Part of a small language model's weights: 11.7M parameters, untied embeddings.
Each number is 128 + 32 x the weight over the matrix's rms, rounded and kept within 0 to 255. Layers, rows and columns count from 0. Numbers have three digits each.

# down: layer 6 MLP down (transposed), 704x256, rms 0.176, rows 489-523, columns 128-255
# gate: layer 6 MLP gate, 704x256, rms 0.186, rows 490-524, columns 128-255
# up: layer 6 MLP up, 704x256, rms 0.187, rows 490-524, columns 128-255
down489:150147089186137093076235126111104142166146114138105115184155093141169130088124140079126060123113056098183143100109139091131108093162124091168116113079138177145120154123085156151130092151133089160155093111093114162167103114166163118190102150165118161115089173058129127159166096161090100156114145087104152111137136108141112185198091137104135145121118141161104069100169106160130099141153
gate490:094084181056185140106117120107100152117109122173102141169131120089156128103145066118066084117082151081106169163130114108194083107127109079129142169136155141138099160125154113114162143143110100108103126055078163111119132193079155142160086104123147141127134088081084094113178082138150118116076196137133111114114113085118071143166087162147122184118122144056163147127066151149195104121096
up490:111127108175130148139069110080137118080087170158109120191105108147160189109080101067127135124085191076091131134115149081127124144068153149133119079097191167133193066127127079131137108080150125154104142145114191096140102102067104101099120115084137102107124131099157114134206087138137115165078116101080113154089113108178078127127087107144153144143189127140123090165122152099184091125121
down490:124094134138169112159101124075101130132163132115090109119163118070132160088175117150099150183075119149117128110068139130124109130158102110168119127134167072161177120136129123134115102098149108130144188121150166210138182133116191122129127072131151123153204187083144070148105139138109139138104119169150149076085100132152123160149133121182127164181128117126143148104156132144118206163135
gate491:142099200164225105135169089159104133082130077168142101112145124125080199159167109112129104101108061134192155129128154089107113100142110150105143055206140162099100159150103115131102099116056106160126069189130149073151132094176166133125104086079065147108090136142139129121090133107123128107216059143162119111179121166057144135101131100106137121081149124174141098153111110184144134094080
up491:126134179136163143105167120126110149140172082148157129152083141111149114167082161103115055131091109148128129091123111126125094133088148146140101136138158181102131163150138088050128107063108117184075184150110157115158145170169112018131055153138195116129117118119160140102092113140099152091137156157105117104134119113125170146145159096184149168129147097148149091118095078129110184147126
down491:155155162158092081080095128105141113145145107095160113116140133195125161093161111120165146167153133151116148161142146088174143060086144245142072121155090092104089119075125144156111183133160131168174131141125091164113194151071113181092107121176160129115123121179141120133119165123136114191129124121131192092075103155100184112165132114105135110169120120135130150103187125160135142195162
gate492:106151117166139123152109150165135142117076116099169121130121177101143143094110145150156133159150165086118142128081163116144163212100184082129138143140114110169130121106118137165160133108151141069157090096106109131069088156117210116104085125152141150099197161088154195144124128124108164126137114129124160118183126255107162150142157103123119125108170123121096179128143118112107137131129
up492:138153101131139093150145120155149095092121122137103135164148147134160134114119169097138069042154103135126094143081106191056139075073119137095077113159172152140091093141171166124134075081140132085099094101118127114104159125188161178182167179080159142109078143078119088126071123125088174156081086125097134109195098195139143144111144153103095109127131074116160170143083179144160146062163
down492:104090070122167122191134126161156125144119125126076060102106119107105153148156145097072109093129116070178136111132167097141120137146140150132121099105151122161112069145112171071100125156142110132093082210139141128142053109147135063168127106042144127185175147160158116112121132162098145107169200135092148156057133111099119122159081141150046105090129131079126141109139118128106170090166
gate493:127143125091087096175152124097105145096158127071143062115133143183096145117087102115093135153113155120138049065126152161139157109175112100105124186128102142109109127095154134163124158128080137121130078109114118107117148168074115206171131125113143110076124117161091129120153135134137179114158144121136186115230136123120148110106119133106092140135159106103056094105104189131169116088054
up493:126154132184126158112153123114044126124126108139114194169160116120118110129071127117155135201105116121156111085161140136102151065085142077165104084105173121151137141100089050117116108132105080077155173118164110106166143129159110137104131104101102163159112122091105152134082099160093113110077105183142133125175088131130145169097164132140150120119150154126123126158171109104139165129110
down493:124088097099120180134131092137153108129131131120152135079127080141186153125146145092159188155155103118188197135135155137174135116073154136155105073210150137159100127145118116176145168116136149112107101128107106107112119132148150158097142117097099175161098141111135171110125112035067114133114143184119123088067130115111134161145119088096116173141163153139119136162127094132137119193125
gate494:117190175108139139193145125124107120105169105158147115130124186148151087137156084098181120142108089109135110180141126148143160141054158117148122184078102187106083122143170134169133158168108128146091122160149092135089174116134175165120222103147107153122166164127164135121123124203110060188077146132136106109071123110114086131116165164066086154127111147068083138086114117155170129140120
up494:098155153112137163109128044172149143132142106103148103068176216132097114130109139091127103170147084052117151177191168144129057058088248107124202101117108129069191078074153144148126123110139115111151097088051107115107143115069105104156170073106139118106152138098121168153150110147107114126165166161139099097135114120177110139079124111114149107097126084112156167108098086144096166139132
down494:126143129141140132133101114121103097130122160102091119123129095147206166137104144110077152185125174117109185133159136139083106105075131070097105170108125130104177175144103134095174115124155148113090137134122117122131149124139093109176104137140127151085069084102077183181093124156204159105208081137153164125098140092134133095132103139206171074093124127124095062099158072142143117097130
gate495:058150135140134081140115111156096086124050124157085105137145132149110090121075151161144156135124093185165094125121129073150121145101152141101135117154127129112141072094183135171035129094112170074115104102158151110097135149123091097051128079166143130132092159127107165153129142132173131086108080095114145085159129089106124148095153190179097142189105133143145143137133136178099156073143
up495:159108111119105169146080194102156192112120173081138125124131170110098139168098123126140159107136072145143121137085118105108137131130073064139113088125152145180151112084104133096172138101115103099207167136067159101161110125144100121153128055065185140107106097124155133083082134146151167125098107087159148090121090155197114162121090152123111161104106159132145187139085119101116092139145
down495:125116125155104170099095133040162200141136175106137144148149093121157127096145127112110123075159087141147163167143142119101163064106081134138100128072151125130117142038068116156192110159145128184226140146125089148151102164144160132127120154108106136107142112077090095139122113167133151118158163105139144100125158150196085181132097093113076172114100092093164131086103165142122128169095
gate496:090181124097080121159166110111156131068110116178158133157153186152116075153146119154102141162183110137142122112128140116071175130155121122093139128117129131147144170155106087097153126121214114124095125049179100117189092142114172202146089162104142116146130102183157175113194110145191113156172131158114127175153126168144101119144079151085117101115100175096122173159124094182076136168128
up496:046076106077173083147182127096105143174175199065128084100153132071078104094140101137117165122140131061227146129157113164174166160117109121120137156144107113151155083140174132165120201116101155158173114076119156132146112114136115152166082109140138131166145104114129161097153131062118072117117143127132177164167137124131102157085093150177081112024158122157133096163086113133139166159114
down496:070154163086113127142171045113080177152148164130121162101121149072117088151168095104160149131143125088219124148128071115085103142141115125140120142106072117102137114071139086122122115186187191130160094116172148225130119131108150187187115170177126118117165162114113118091117074094172131070146129084137120134137107152159140147134121138092129088145132132147120155157128107170132096146110
gate497:184194170150156077138129108107137187098137153195125103080181161125155118100119145085091079109138168145138164084099090129102127110107146141091145147096132120149143128108158106122097136073099134089147075122118105155152185009198149068119115037108071171083178028093145090090080072143115083120077138133137158121178112125141118161123148153165097136153193105133106132125151181179100133046111
up497:190122028122178128150130141135133161071153145140108172098081103142113160137141122119114080124110160066085176157107087136138113156164079140148164097086119088067143173129116088116126106160118127137079073108175122071062152105125154148147113092121070114091079201177134169155179118131114136105149107150116102175068133099105161093164113139134188172087113099137142151165153117133143109160147
down497:122116094124161153133145144120134062113122123100144159117119115117127133114143096118111120068109137070120212079162111075121147110162124063094125066106125095059098129120130144051111141133117055099133100076138095119102138084107039159166178056110170130095128159153157154144094218134144120109134096083146134144153129139070130106084101160110137115169131151160158166131172114106172064168083
gate498:140152118093118095056099096153043163108163144135089101130115126123088082142144139194159088076212178114135173134179153229080143104136108163165079128135172204133116150081127136129161118150117152148181127061118135135135119115151115101064205108099066148078058107080138173107077176136139195120140072085183205108179178133138142116202106154136178173145126137105083124109128078110201125127069
up498:118111117133158124136131143127154073173078088110121115150137124134139191176114083078093139196119130151124134119140183085118138218133149162127173203159078077097122134158181159091053102098145104118110175183144086162156128148112177128174086118068172175153167163198083168127126071145115076174072129139095087079170040110153151132066084151142109106136158080144131029141126136196107093103182
down498:123089123101150107141102137121145124163117115147117125128078125133110133143130125128096127170128111137125107100139142115184138128155158154097127162194123064115071159126159142123081078125118101136132155123100128147139134115166171130144101119097114104127130144133106161117134112102092130182132088174106168083136103147120196095138091115111104185120126095173120082172134101127126118138117
gate499:126127112085089121125128093179092171115119157151151127154156084102129147054198120194145135142079111160091078170170140123125151143157106118136156154120138101145119123102099176160079127150100120097168068130212162145089173141134122154086125090077105142115168131111176094174080113097125112171112149074060146149082133103091113086157110133127172156157157089177109133120103116081129070104155
up499:085100163164149141101151129152117135133122133101193085131154141134111124128145163123146148109132104137179149078114126161098117175164098142170157161104059091163150117101177130139130080093149116142104115110115083177118142112134125112071123142133181158147158135082105083147151125175111127133144125165168161097097160070170154132066103144103071149171120152164146026157104077151127112163148
down499:131098144165108069132079166128123104120125110159132134174128130119114067106152145084150124102126163137099125177115179090142054141130116116158127071094131104142161170167085171076092130133170142103117075174123106144077145118126117101127097121153128144089125136171126129110160150108146195134146159134092127091135100150091086107119096122112127084150138139098183101094117110088144051145107
gate500:122172094195088105168107130164117128119181134081127153159175084137099145126131133154103137228132072152102138162132098161135128215156068117106107143161096140165123171143148110171076132171150106174105049077117132073108156166159180143107150115164161124083162063121118187097110116089122147197114189158143175100134186153093145169129132132118134132109139190126106108202140179148051134162119
up500:154153152146164165112116164113137159133141110091111069138204165166098165110084149071104131105122088185095136144144126148104116157101087091088115139125149152151120126100158114122058142089120157137074120135158154186131173090122194121106155084113088107153114140167118126089169076146161101058061136135181181166096134125191109128109127161074192132088145141189164136126128174121089141103055
down500:123142137178112081079150147120127153089135048130173148197161139143111176191177140129093135142137116122174134161107091176181137127151116133165118094172101169193115140139137105142191219116167124130077134139146138128110134146138192084124106120161120116138131078162088102129137131129106096127094163103151223127146100150145176050111148165123089145072161136121171097139152159091102098138185
gate501:101116174120138104160124162178176156131112125188110108112022093109163098164148127126111087136096100140109142114146107126145151106119138080156106104118139139176113156114164153190132132091145125121163153098102123144164105126044094124195132155190130075130083096124101123135115150093075175160153199109140091167131091163162130157178135132094056089131166126167126128103158116165156120134163
up501:129076103165101118092162135171119095072142152150132172088106122170075122131132109117133122174099118158175190077111085102190152114103150156134148119167121153106131162115107128151141178189071096147087068172135124140052098119169134154124128124211100148091167130094097173116111175133139146070134112201149147141137118104106164125150134094237090114077095094174140160137141115122125093145072
down501:128088130091125140140113110127114159079102147139087152066100120150119169171069156099154116206082132115108147152090095105110118133129156091156112171193156142152119149093081116131151117099114173117100115081075158138142091070163171117093069160106130095163108050141151114168114120051079132130132119122168140092093122165102130127174134102119092169098115093152154166120138101089125075117142
gate502:112093135194089138132103150110083156120106132134113072086097101147126163132159148073202091143119090161163149162098131118120106131083137143155175138134147114136173130117105112172051132104092163140142083161116099116115115077150114099122161123134148113151110180137116154151123113124149127107123124151073072104140068215131110104093146087136133140195132107144083040161132083167155150174171
up502:136118037106138143174111138107079153158118138121050137131103144183119127122086087139088124136085178090046111175164226107125109093159094096131123083118114080110093108125181138162210149113178218092125139133128076087095171054112139121131090098147151091065083137145078152146164113135141091164096100032116168184124164111111145136137184157083100134155106165006151104156126174116143095150138
down502:153136137068166210117096106154180067145151131070062143108143127122114135143165107177148140192186113148121112061140159185127092180116112174052150135098127132153118219160159074179167114134200102138157167095095132136141151141193107165106102119167182101119108140108131124138116118126142113148109121086154084188147201126157100114159182123103148154096156138107155111118141204145119112118134
gate503:169165153135172140070211147134143129150105109130095106143191085125134122111079149094151162124109097142163195112152115138083151124113142102106229117039077076161135161175136114147147152112145145167127159106078108105075124126151129129161123151134120186143125128130145153086138070146058124145135170107147130112141076191108124076078095194081146068103162118170138116134079093118130127093129
up503:145074076083092140150157131141145186133080115145103157116110184144106145145068149131142146135160112095146133112115169086148115154131108053128110102155163177130053109088049120157134174185118134126116129111123143122093127134168167173109096127076161132104180131137154141155110136166151135095110181154097109134151133122109186129128144050159088104085223128094100130152137110112112146126086
down503:160120058078098104166102127146143109163170143213078188110163127165115109151131131111106097139108099153130123164082184157136118146148102138122143117129135097132190226115132137072143148173117120157149156043120064105087136153150107164144094180072140128132129120147133120173110126159132142193100149154119120129129155145156146166145138135124085181128149115157125133092166160136128038135148
gate504:114128104097144134129126132088175104132131189107132133149128166155086157166093079170150093155139126191131140137114190155084132092155113100139123093183107120177149102106080151083105134114135115107140138117124090122139141157158118166113109137145151090098142108120182060123128099138157152135132142171102161101140066134069089095103161122138134121099144133172153182144103138068101114178124
up504:136111104094118106119126136115150168168114128117136154137169075120105160135149125106125113128110125099129112113086098120118143209053123159127147148161096112076096109089158091097143131162140103117135113087201153153116135134099130059096157112157132104166131105181100189138130167065141151130128171091119109101116101104130164172149075114126140198102087139133138135104101118124069178114106
down504:129130104145187113185130086118085000124109189116103123132169138153166154116054134156120074156128162118125119110124148163157134094161122069070101135068111141159096121153130139113170110123107151122161106137128153139123164131101129144081140128143144124111143106085105123138208113098098116174160119161094126095112076137138172098151106139118140122108221130133149203120156079053131096118064
gate505:122126097126070124148130080141121128069139099101179110122158150131155126123186129137127125138106104150100096106094091177149139137132145102116103077179140121123100153085090093164105142215132141116146094110130172073125110162125118120148126077135129201140091073148131145099162149137150147185152112101124156074104145140123100129168116108156127131109095127119147148134121145084087119155130
up505:144169123128088098141135127139120154139116112086176095122137106133107104142135107144103157154112096130148146097132133157068125152130147142125147160111136154172132148103147087140129133137141130145164112130159144083163115172134124124118036098111147133110124104140147128122172129154071092169134176124182136072094159078165135110174103071137170100071116135113163182093153094145107083132140
down505:117131152158117110131118103120106164143134136126182128153143084144126183104124144112111164105150136121115164118163169144097131109148155118149095188128116088110151185138121189081192146129121078168127114132100146186098126149143122085084132144118075164124110123109147154145131117121064126144109174136163141109110148075066137163124166155128111063108162096111083114135097110110104078104190
gate506:115151064142144109099141150159164112087117145135050109108174127142123184136108120123162103099167114170086148111115200081144188082097130150078128098095169158189123135146135180135124143150060116137134114146123107094255171124094097100055065124122120151132144025135080071113119197123107136182116118111169145111112104159083126106113088160111114160112135126117092145140160056152080110128146
up506:159177116122144163179083131141077153166132098084149102136119135111155155126133108148163096144064152083118118081169070155135126157136119093157149091136175082065135188069120071131094150153136101125139103161152108173173098158150072100193105096093101172100196074077145138123140092138065204149137117131149148163109101175108115101171081099142134138145136154127105059186134119067194150182114
down506:150112094155120118108101082115104120097187113112090149058108150099072186179152175124128090175116141143103053113147158099156139125091126137117160141132063132141081104104147097078158185093172180126084112083131103172111115167161162167178097177096165106117183126094178118098096160167040145146205106122065109117104105121154119084116142125124089164135123166138130184104197074129132148133136
gate507:138097108096131198175130118150130141141091086117176113146137177095114124172193173141104106189104147127162109162165146118152140199146157200113120115114127180157134111075150188079141084120133126173181145087124088183133120158145140155138133059114069041158192071104175104137171141158156117173109151109136148100115125160119089130102174141088081114138099169141117057138127129113115058148166
up507:126101134086125192210118197131088162116130139122090142174153141135048113152130141094121141092138109130137141100103129170069087155088128167165128147136099137129092106115119122129129150164196093109124094185156120132193146131167168128167077136136136135130160185125119161126172123057165128109175144133120099151129089113154097085123115122164139108155120135121166086141089101121143067103145
down507:102092151112176127067136075105160181149167111140190170126135181067124086111151121141086161121061098130081094145089083118124196151092115164144143139082189109104188153128114136161066177096162115104125130159129146149157108130174204110095106143134130120170167127103121195093116129129164089191166152129117106106113107134175122165158137172149080183119170111108127159115106118168157119184138
gate508:158091106163148135125080126114112147057120121139107127139178137115127112110158119129086136129166127165104192168135124055107126125136117209171202156106094131142155081118155091130169080127082094097144188147098102130132095147103124067081166129066126135152110091112134084178136097112111114054133094139158115084140103130127140155196123157086123062134147184150099161135141168113074072131161
up508:156077139111130198114132123163137139126140161083185134149103170090133085183185160093124128162172133156087171138145079180142088102168105145121168092072081149146131090097120123130122168096032120112136116133175122172121117115134135213098062127178084132171106172143170194137093059138159109147143157153117154098087160125127096182184168108180112144159120148150128156154158110152108090097066
down508:137124042119220099140098139135123092114156112099147127186083068109138127116122129135162142103152177193161140140115115106125151144118149093119110092096166109173136129165116124173129148118114140101067103105097089151134096138106138133216100030176141134080086158179075183119144156129128169158121140101139180111116182080122137070155125110201144146147155121169146179152091063125111112115208
gate509:152104170203192100120131131173157098096098094133050102095161110142110123169149146147131151211162038204148148116116178159102103171119190155150168113163182128130107133122108084125091120100176119129108175109093149122170100126155093099184141157070118173136126210121097191141173131087073105147166129153094156145147140143124106170122182109167076131190135090161102115136137201126135146149139
up509:078165137151182134068145113119118109126138140151070084105196151113124129161141172115127119123111139107165092163178131098128112171153158129146094084140143078136160151073175084162117065113068066081116110163110182114146169148102181154113115171143209095133191106111150218150090154138133135194091128169206068089110127159224166094141113120079153111129119119068153159180134127068138134178131
down509:118108163100122117160159094177119159116157173130129176149140193122128149112123110154096108063097083142129145099132121089082158117208096157120138097111112164138127198165156160143115153145066173160173094122152114106135109113137129164049168131156138106169057113144140139126114104147109130081139124066161132121102123148124131158100081135147123086089137081135113125123141117098141109139170
gate510:132174149123102173104115085142097120113139159108093065099135157116126128145104164131093126128075203154177113159196124175194050107134121136135108103186137133172154132193151170121093152069116130137044107129196155149194125164119094089088140169074122125099199140128122108101106116122126160128113124121157121102141184097124133107130155170106185139135094139119107094153127128102171144150102
up510:102135152105123180152097129135126133190121102159148089112140072101169124083129117151181120192087152140156083075149170141150140139110120134109106080108108119159181123180154152128165054124085121125096140145122117122109108117107136115119130141143118090165105121107111116133119114090114119111177166169142098151123119130113134121122135113136083092167103132142142196163142121143145133121134
down510:137206115151092141107074178139143124107119162147196100122179118129103116142100138172093146127122147110161169127146092229140154110109117150119081064116078166152140119180093175072089108083100120123109116137164108109126076143157092101189117143073131107117150078109140167109137165121078095106126109143081187102104174116159131097161105142136146098191120148096109113130143117129071108137131
gate511:133113156071158173118135157104144149145130068067128148131143146152176081168162153083129088168102107187110170119143095190083169124161153072113164139157101144167113081105132064159136098097110098098157147133150105185124147182107072135109049090140140123111076139142091106112094128135146140070116152092112149136106137126096142079128091150144176148132153109128147135120135092190177175115208
up511:087079124180098172107128081159097156102135166137143089171127138142131047097124116118112145112116076064106136210164109164053123157130132142091092112085124139083186112089155116163106087101156099157065187073176152177111094121088103075154117103113094093110123150162158128085145146182114091120186115207140175120143166068128174099146096171101142117125111096101120166113157122144153102179078
down511:128086153083138098115124157126146084141123127177110184093163183126171124126132131163170123070149118136138126055145148181134131079171146136103139133108075196117075140162143097152107115091059099105100118071097108126149157164145106140121114127171125134171100120119170114145101149129176162121106132211096113157152116149116151093195102118116075118094085092140154065108139152153175130105153
gate512:117150165133099145135092161107123160117076173085183140152125131087145138143088188114149113180053127122142064151125129157121111106079132097204100138162093101125132130165130087103147144135119139116147121145070164140148133124098141111092122148111105154167145100139155111190145100131109103130128131177117136130143127133117133174183074181144106093173137102117084164088147113156139125124133
up512:107084099143116129201144088110125164078161080121116153107103124146086122143147106127098064177138057089162116139109123113093116165091116117130164131114116116123095074061113126121130185114124077138076129123118146101154117146113146156102100104186096120131124119114131122152142143086084162087155130122192117118127132214146099073123162180114117132072133146093115153128099124118106124136148
down512:134109118148103164174119117139145099122088132134156121150113136118123135164141146096132153109199115132166165145126107115137078153167065159102183096123161119123156107114153082103120166127165104143118158110085154093147090107192106216132090158084143112131147153164164106134181130156114131147137140110170104172099103131119118143125136110153170091107161122098176216145125132161151175087113
gate513:122163139122154143099167142156139060129127137088107167082123169136150183219144127119147149119120157177117147142127169177146157100158115119140112161139169135112097088109090147144170145151133127095089142096118123159186099112151147122112180118097087110070093123166155133072149098168134143069107165141176105138185149149132140094168061114110168086137077143140115090112099160097100140147121
up513:135082116141126148134157112168179113110157130145166164123173156162129174150134168169134097138112093161104120127117117115153186087117011106147107126155090093142147124080112134101076119128167097141128069108102163155086151144105113103128136157125103119144141093181116144139114197118211159166078113092136153058178080145160093138110085142212143177071158139122162091099136087123086094111135
down513:108108164121151147108093139182110123126126140130111167122079113116143125165083096183139097176121147131047169109171159105070133151118173169093105125093146205126129125103136214151133154163115133120090148089068141112152129174181156141101174099131138108063154143079084122151180099148088065131113144068166109114114168134097130082162088078172055108142093148116116157157105112135142146125146
gate514:109095141070163068108146150110069113179089072167096125066149160158120181166145084120118134086138146119082175148116157135103102123078124127161085122139160106189187121122120141176203176082133152124122119116137142101157117122091098168096118141058099140118093133140091118166094160166081137105104089191158120150083154132102081154182089142110142133125161157045134109150159130104122162116204
up514:139098139197140115110110081140161198084127103108105122143117117117160163139092103111116144133076180144133203148093122151154151077179182140152140088107108112068155103159116165088119142102113155139131187152046135092125168186058092074143119098147139164164128126098138168078169114141116147117091128208148114122164137117122097139112116189130134135088135141195091063111122122174190180107134
down514:119128097114075116133122121110111159153158145158065196153147199123135086066084143143104152119155114120117181096101106157128103144175071100135141126142091139153091128139176119165140237142090075078146125102098141150117123169100135065125121129163172158129088069100122122120129109118127123108100104149122157047143120147169122173094096090116085105191120152090120125148121105114137107149085
gate515:118169157142133111148087145134097137075162128123111087113133149086104149102164173084113124145116166154106134167086112126124120113154089098125082123158105114132056082092130150172125148190161134159120150123107146088093110090170077112105150135158074058098147133089170108139145148103127150133159105095103156061102180107127132114105099116114080153109060165156103147169182137142109144141099
up515:191093120101131159084133144158115152064144086089097152141190144129086137120142143120155117077159086101111193125149096174086098111172087138091155040126118123163121095151141114120145104105109159163165129098081142155148149104116086172095132070177145091117142093163138111109076110146116099099179086089140150106078145114111079155074132048122151088151086113143087148084149099162168142113173
down515:130128084141163120126147143110093116118140140083115180109108076113205094124149132136116105098106112115160132135201154059136188166129077083090175140116187117109153189086096113151112098112123140134115109127093123118086122146180138165142128140182168142075126124143135120179144128145125052156121144120134094189114145152126137152092157120170123156168125080081089100155112118136159108133116
gate516:133210116140104151119141064108200109151117120144128153136131157101102136091212125130131104120096167160155124118119138135136098164128162105119118134086095139179127111090122104087084174128154102048144099124171087112102130138132175233119128094117096158124087098080108154153148093117126143072144154106157114132150113181103107135120154145157087121125079110149175058133104130126093140130079
up516:122154068137171049088112114136125127133136157110145140137092119096104175104105142038072128118112079106104112121150146163079052136162109170162123160095153131173124148131128091148114082120134177176132072091073083188146168191141125082163167129201095150112100172147144087082200181147122092178159167213159115170164067154140157161198060093103169109126082151144166147160126146132122119104153
down516:201064202066087106157094098118108111089134108109070167088125150116130118146155138086093125147074157201102165158084159143134089155190164079140125162149080142175108126123094067132126105164115147148149118084132163149031137079146154084120128137155072163198153149124174094105107098110067172117140136112128096108114153170179120086123157091121153134174094104115135087131145098212121121111152
gate517:137155100123099114107126134144107153169116134098119126101152146152165140100144102186145108152165082171116157128141101132139059145129129135104128202120139093114071136119056169128076074112153186140070060053117137137056151147125113125185129163118103139110111091172170161138111148094049098159150149118112132116096065128088144096141157109120190100134123143144088075168139092155138177121119
up517:146155116134155152121069098078149124158141116103161117099127160183130095172132130125125179098125116175119093096092043108078170064127106104197147156134169131139099123115167116152086146172186172115164140145135133123108143125097149170162128132123101172130186147186152170114124090129103129181083141121129145128081143144130140101100191106121131125149170121133078182123133134175117140159125
down517:136078091123095132138097148091104154168113091112154156207095089022103133119121153138154136130092110144115108111150194103111140139114066090122099109120168150131129127145133079119133081149115135103173133122042130131138118129082111154128122135133146129144074169158128067125092109110081139161111141172153147163128141095111122088100184103128120164101112126120109141126130152138108163084127
gate518:130134115158145091140152197158107164149145078104089159137089159135208137074113116126158125150110097116104105172137094134120128163130175158153083138156108164114132201081174163138114136112170117093116060105151152161135112166151167076140118079102141056060107122164131127129214112045116103087134135137133102141100132146088084115143121161153196140159103131074110113143115103136171147106084
up518:108103136159075124154132165167102131183158133170079064107140139128198121148155114135121102114105050128118157142141187131131156081121101130153096126157092100129121094204148136155155106068192212104126167152097140091167071123192143195121114148125122173142140175167122069191121176146093163191093106143132114169218107195091145077102140075144138111113047105099091206142079050131130058112150
down518:124078162114179152094138094099212137098136112133057122172140166089125144120163052168147079153114121094114116084130156109072108131139077132110150141157096156112113091110136088169095182132102123103122075085189201164097211171112114130176126136118136126081119162145117135133165152055095084147148148153126128124115166141130131174130119104181149157144163121048163120112094089158107194147103
gate519:145108141133162121098148174126060107174148110133124103122143099152125085138133079101172148098140123121114161116086173146144075112157151132092210148154094179103156124148137152164139106092079142099138105128151098199134107161135174125125134098093076078147187183101109151148106131151141110097089126091140133113103127162112133129139153121147125105124080136163170127145168106168167129125120
up519:108108124179117111104123135123119051161108136154090087137124154129081108168116164112122117168146074121149081114095100145135111103132143148107165105139092145147109145139145151114135136104177167102141143189141115122115153118087152122104131116115088083161107140072132140136093148084145171075119178083087186088076140146175145098186164090101101151158089107100148165119096157144103179133127
down519:144079137113189095141125138142192128121107152111122163163086126163132111125118132163142152168138075122151145082115109151090075093140063155117127224110097145141150128153102083060147133144132114139126121169099093159109096140102155124131129124135176132079149116126142136080117159125110049138182169157150134075090137120129122126173160137136086144160159148113092138181069119162076162131116
gate520:123155152120147111134108190129136161084164098169143176111176148089148107145106137104135158142080133136130170142135086135166108123117181111186167091139183070111150158135127093128097210124126077116143103059111168078134081156102154104049181135148156105144124123133120069178130083144116067094128136113163169143122067169108071176078144132137094103131084164130157083123101089091125144089097
up520:123128082111135130108131138137083158153162085127172139169166144179153092194159122118163179103119146069095152064107148169132074106148148058092149117138113067125186179101084146114166147165167171130099086047115120148075074105111192133088143150156140122107133116145167119125149112139129107179091132130108156173141142138126100107091171157097087096084148148109113065131110120081210165116149
down520:120076196108171087146151129107132155197146150125125165110176167116116110139129098143137226096075153137124124135124147117153104135170123119096146142104192109102074156095100151109120141116135167103121151132169138165088054160136131059089138137148123130136158101163089146187117092168134186187081148111139153175112137126060091120157115135114081178104170161145169090168124173133135188104084
gate521:134172116147130134130117125114155141125099133151100134120118149097143077084162086153093172154082116147142122129188151167183072117132140085147117116157071121131117146152153112118194168123105133071177135124155123141118177139151133089137153102068122112097081106149134126101105088130114100113117119153169165154120120128112102133146153122062147160140089112120052125130163091158166106105173
up521:110117129142093131132104134124166105163152139111095086133099134135172157172126133077178158139133174084188153080108136121118091144186114121106168104168130129161109165111094060149152169175113095090172170134106082060128086098075177128146138121108165131081197139146157129204086113138128135149108098088148140114081136123123101215135188098171102096115125107130175083107184124164054114096093
down521:115144090175154121193188116093127075111139149062103165127095107135091153125111131149141126182149099129149062080152141064114101114069127144145181157098052081169077150147140125166128121132155110136077090166153121166100132167120108107073077147120127151165124117133131119120137118119185162124122149137106097130112123142101130109134096153144142112135073090211173107150135106083129122137169
gate522:111174173190105124133091102172150126126129102122161051151122184201169162088154160181090154165129187156127143102136124160099122127118091092125131139092138125119124089117122135113094156162084188133093188171134122144172111173084118102056176143111133111135115115120146126125109118183112109128149118093124163137065164137126165127126076109104183143095150144137100130147074080088138165125099
up522:127139116109073161107099128146103133128120141130103134075090111130129135155109119163116065130200109139072134163105140102124096139127124148143153115093179132102125174183119105088071144114132101164211155140120093149135147179113127127152125141152137065119124143123106194180113094067073079192106161095063139083180105065119131111173167161086061073142136131113083120120160134108108067079145
down522:150145102104145076119109152146118082167121129176120079122174044094085075178091095151125125134137126101096151132144153110119155154095088099115124145146104145127094117111155185107162080080139158161107152070171201133168105114207135134096123102135106122110128123108146175126192086106125116163143139125115108124167140085120107111121139123198081120131153104178139111137167136070135145176181
gate523:075139105101129126127131098053124136163065187120140123116118060092158096092131116089128124168123085163119112138139110097169170139134173181088196117068144115056124169162093122135134173158116116105090137166134097131089150124103132149098128169151135112167075152133173154117130105096119150118158138170131147147150084163071125125111101110139124116129129172127170065120093130110139176078138
up523:130133085156155135146146129154162168081140124105191148121071137170119129203118146153127113163121099144138128152173117089200117105129129141116133099148117105169108153110104142156162062122132139154174095088119121133141165150125113151131119111087101126114126127080070114173210116147103115137082218116189177169071122142140147100138149124118095118161132130138119131139133115131077169158091
down523:127113149100187074155096171138120128095084095129124082121150153124144107116144168149152136084130072125145079148151119088094083140147151130150127096142113139188100124112142156104123138166152135104139131158127165162097128099150125111108186152107118132186107153164089103131144173162124039081122128035119138143177044184132139132123141134161162098134143096139152179085127154211082156080098
gate524:136143194129175125045215173101152149164107041140103093100118135147140176153116113148174120161145088131070076091136081040186073152134089102169117111132138149144129134127153143131137109125084083131089161118181077114111092098152117132104089098105123142176127125147131108153111152129147119141168070159197088102163170112156090064134096164060166109127167148055112126158160104073160132131109
up524:137175108116096188151089068104128135138133129152142177149113123124129115106131133108162174096132102076072154066132074136067169139110104168147120170206174119073050164084106111142201129137105117122143146122145076090156112127130124125152136136130162117090139167099137155160178113082116155120156098143093156120125114125152158104135153158071138084209140144166128122106140060145138041102149